config.yaml
init_std_up: 0.0233
init_std_down: 0.0
train_tokens: 755800000
Each number is 128 + 32 x the weight over its row's rms, rounded and kept within 0 to 255. Layers, rows and columns count from 0. Numbers have three digits each. The size before them is the row's rms in percent of the matrix's.

# layer 11 MLP up, 768x384, rms 0.142, rows 707-767, columns 320-351
103:086171206136144120131120143088103155142189127129122133200093087134070122151113123172092072165148
101:049129151172117101152217134142137111140131112156126104196118100117152149108123119203140131145117
100:168160196140127167058161153130131117105079106111134152154131099134127077104148126123113072076157
097:137122111139126179125124159180138089126114091151164129152121208104135121180122102129126124127057
091:081167165135156149113123168129113122076144158142115125131101099121072076162136155133151150176143
094:120163113187159082143188139164176120174079108107145102137081114111079130131095182101121205087157
095:150164131146093114121102155053152133107127147152213159096050137137045098117159140099114104080123
103:104126116112135092118088111133119143182158115145134118086134129090113101138137141116143107096070
094:168092152133194091099159120112110094109198158126162103134129104147106076176062182130188110170134
102:111112124076070101112070119156027143121099129161091194120164136133149108153083078161198127131139
104:140075127110120117125102108163092100116119078180133140132091177134081141103165103120118115152056
100:113110135239141188112122084086141172135147129106108101105111139095159109125143183095156126164147
096:166108159125107126148105130087191125121148110088152128150116086120107129118096086122077119113170
094:096107096115159155115146160111083123162114122126130140143134124130223123155123119126158142113128
105:069076114121146115124094161135134095142107136145127178162161077123090151120145114179092079162158
089:133197173157171120117097169087120147133063109151157085171171162102132126128052119109100185128145
104:130105109121172103089107097098124113091125133182098121109161169096126119180160116088118162162128
095:144113186149092187154173099152195127136125109098152147100127161124118211133102151205162138129096
092:109191131166124152160175124173127142119121083121159160177096122077100137174137157110151136131149
106:144144133089145100181161076115133150114104124120113117110174113148125166120100111162148169128163
108:126142114075083154099144141187100084105110103129137092100094074125075116107132101102096091181109
089:061100114117118110083145131178112157158125090165112169107112175157067112133127159167135146105181
100:117127096075119143134121134118094124098143145159166121143121157129148081150057132128088121067140
107:087157198125122042089183128106118073112186104162149115192134131099107167100104139149038083109129
092:156154119115108131118120126067135086115104130142107101175102104123101177164137079121134141105167
104:082057113074106116156090135087141147160117101145106160191112130149092126085167140100145081087147
102:146111184109156118083139147182164145104131168127095161177098089122139169119070165086152102135082
084:088154172097110118097209129124126152175130180138144143124150139116125149080142196123109073162128
105:192195082142138134150114109151112088056196159103107094137121113098082097109124145169155081119132
093:153083176105101118117151139113088123102113113081107158134085156120129092107116072102192177169137
097:149117101124142089117099082130127122110154118093137157107156120119124134121072064122098109150121
096:103064173110068115104136150130125080140122128165121138160174093126156139150144137129161126136162
089:145164129124102179118141169129105100135106084141126085138136169071143132110164155174052147096137
093:184037108114104104100161152176121122133115116112137113133107078126099107131135147142154118113095
104:175129097094150164075139071027142127094108137163073145072090181084120117128146160095143089122071
099:168108139085114144143175133116149087126106139068154120095108097099128085136046159170092129106066
101:056148185119138145127135096159160127094117122084128188131055161168151123081125106109103037150114
102:104188089105155134083104128192135174154167129150196146084138141069101115146098146089055109138070
108:142108152117112140089140148105160104136094108110146122185139102183137090082109107197102109148105
130:104098129123125082145127166138095167112174215111135145189093145130111097140060187165081097180141
099:141108132110119116178133108131085053109145116069124145132150106070098203163076076146126139169126
091:119116144090125121091130125105117097099182103164171096086171151107078148138127131216184152110157
113:152175121130120148131128102174135130099170151134057096086104189093124139113095063150085079134124
116:138182137111142120116200166124150083144163128134080104118109237074088128097144126092061134189155
093:079123127140207160107108126179098193076061145127115082163144135106163145120135122137105153100114
104:163096159137205120102129152135150139185124094039196104125105138172127097142112189100130054152106
099:131120147071092105137080137033123113115122174066106129142181128095235120082129133149102150213092
096:133114147129107154067158132134142088096132156109091125145135158109133108084104188114122188117180
105:150141158113092143172092133111123076085167049086094135150115090101143115101127084160070163119069
104:168077064133103136101160112081117095134147115137124092099134187084144153080183140121129129126107
097:139117125100077135113137138150069109094101143229146125149044078154156126128107116081116124107079
098:065151161106091116076227116099160135065165148110135124201100116120084090101147157119148163092153
098:146138136155134157083182141137092087121149133165147130080118108139119111137181132162120083132116
104:116152159084074150152093108126181078153162124097083116120139161129177099164092110148125115168061
106:186102126136116078103160154137181092124114118147080130118068085138152068103130143170107119113159
090:157112125200082063136191154136121127183143066163066103057084200122106185123171120134122162073084
099:167127084080121112080067168087070102067132147128139153138156089167093142178117123114134136137102
090:094164112069091117102148118102079123118126149043141143123169142071150139141118114189118142146116
104:162056149100136171187073125130125150101082129112111087146123123111114109196156200141154151140172
097:149092140145136131147109114159156159138114111133074159106128172162133124093115105120204197154106
102:166103086042129120119202165120170079126091101131190173140158100157131157127136121123153066115107
# layer 11 MLP down (transposed), 768x384, rms 0.108, rows 707-767, columns 320-351
101:069134091133123150137145164134058122124171151113131083137106093107100172153153064168108164092162
102:140119120105115124166171153191135143223165135091130105071147134113111088093110139147117133116169
097:141112142075127124107175066162153074150132117151167074100143094102123111090178114096120114128136
096:141063157129088107182139132078174173083133110123115154101157149113141127140204192126136142158127
092:165171117132135162127096089055143106130161129090111116209128132152133129123171119103113133100112
091:154077144114138123155117142118122078092148135144145190113190158132144137152138143130128074106149
091:189126155085115106138126148064136160149121130165128142106117178121081086141130105040138080129237
103:174175110116147114150084160105168162114091101090103185151105123110073142155133096079128112119175
097:109158128152127182158109144160112142110123146132118142127078161116124162164108062150082118176151
101:083074073087089122131123134158120101106087143111130180119186164142245115088182194084133120107154
106:084090152127131117173097108121155148134055044125130157116152156161087150118152174139118156148162
099:080210110136126088131088134181116164114147133148141132156125100150101112135126128122128163163111
092:108168136130150114151157114052145145135135114111100181118104106164126065123127145148150135108143
087:154142177144156066132124113102098181149138047181107165101132160089127101158070100148106137118093
106:121146116138056132116128124112166094106124178109088145135138174116110118082110129107142108138173
088:149118106147101132112135090168127176121155097105123135097085117135123190132134057101150136104125
103:064127151180212136075130120151104116105120119110078073149063156150066170073152106082151148242154
094:142095157156082095107121103121100176181096142118175105105158188141082116106164081143133167124194
099:090134118166155153106124137093122161143156089093164145090114130173121147131123191127104167063203
108:130123102074156112117063104101150121146129099147128189102098156155146141116134130151106122128086
121:106145185181142103130106089174162099156127088064146189156121126096055150152114162114124123159087
090:172154151043104138126139138095116085139130128111100173173103100169133111126104134153139125109074
096:123134151126123176101119081102138093186105187147112129147078041091109145135142132079094126160127
108:084091130110092146162087123131117147117150143136101080085126197180125025187140166174146132150129
089:103137140123084129138111102201123150134111118195154134108156116155116156143158142086174131136113
108:142150069094130173151092152123141089089197146109074105123100106108051115136144106157151131123182
097:116140134153143130120099148107118146152130139150084125092100124121147146161174149122151164124102
090:134048110162136201126083158050150103110129093125095054146114153096159158174137150067156166073120
103:175085132125135135147140091129097145126155119099075152145138081123140090155135124126114166088085
089:119146088126129127148125139137116113111139144167104111081126126093160129160136151124135140152165
097:163152119161085091191122161143208093136085154163134121130141134094095146155133133126140078099215
093:155138100076207173121158125124072163125159149104190151075049171111104117110061124120135137115106
086:105117117080142146083152143135129143142204189143130175103113123120107131179159145070112137116168
093:066121132144098146112106154111101096103108094148167157165112102147159074124160099146148211154102
101:159080132048130153129154170162091125111132208159097067102103147126210073123110146093153122122165
094:143148149028141162036113145211117145144179129145192171120193119152126075110116158160087188108111
098:082139129177140113087120180140161082121134137143153210173068116163142091164118129165125109072146
099:108118140119102133108134116153174119137148138092150087118153179139174160131112181114093092124112
104:128116190131094123125109152146153095105071157120167132112192208123170095080157095131107158110122
137:135171108134163102123151159133106142121186143091163186107085171130132132145054153096068155181132
095:114162143059093193141111119119133144109180196138129164107107072132155130118153163165128097063081
094:126171083137159079108149133133109154147118088123121217200157134143069100109102150129056092130127
114:172141109087170148110089161095071161124151117126079082156120096119112118143114162135105080163255
132:104141163155127125180114104139170128137101103090120096094131125172078181136168142114151168185105
093:157137092067158110069139158177154064169155105106144152134217071131081135161086149127111126115105
109:155108076167168104088081100157093076180114091143204095077148141102119108118108139126139131098099
101:094127127151135157099150165135136155119163129127117177099163104142133106080114112117150122102094
096:085134147129147187147135074087120175136109135115145142128196113195089161145102143215125106169100
108:174119109146165096162096172090109089111161114096121166126139083149143134151131200154084110113096
114:106082119181075116090065118110132099132096115106139096078146128068128139158169127141117108117144
094:122076126088185116096098161116129057098127141094140090127142169112087093172115147093025094144126
094:200119146139086154169117125165143140157196158121125114109154112121111175161101159117102141082194
095:177076193106106128174138185106116127099130071145122138091130112140164118204097078077132128082155
103:035167205089102112166113189107118107128088117121099130154107139107165175177129110075135170124148
110:139107150135092138100155096095161111119182038140139081134148144082066124166085131137139119112155
092:138122136088177108137126089111125147071163209088192143186144052111107150155145150131127118160137
097:161121125153165073099126100160166121097129158063098106168095122178200164104096042105143108111082
091:118092152128128127106134094142126061115089114123160157123095108192140177101147086169071135126110
107:158115097125123139128140105125157092065127192178123080118144145198081064142066107118101190114165
093:097087171102131103107113136139142180051095158171119138101101143080085147102214128121101187134214
110:155172095079122129105233148117109057139144085142163088164189077120154074077133119160081075118084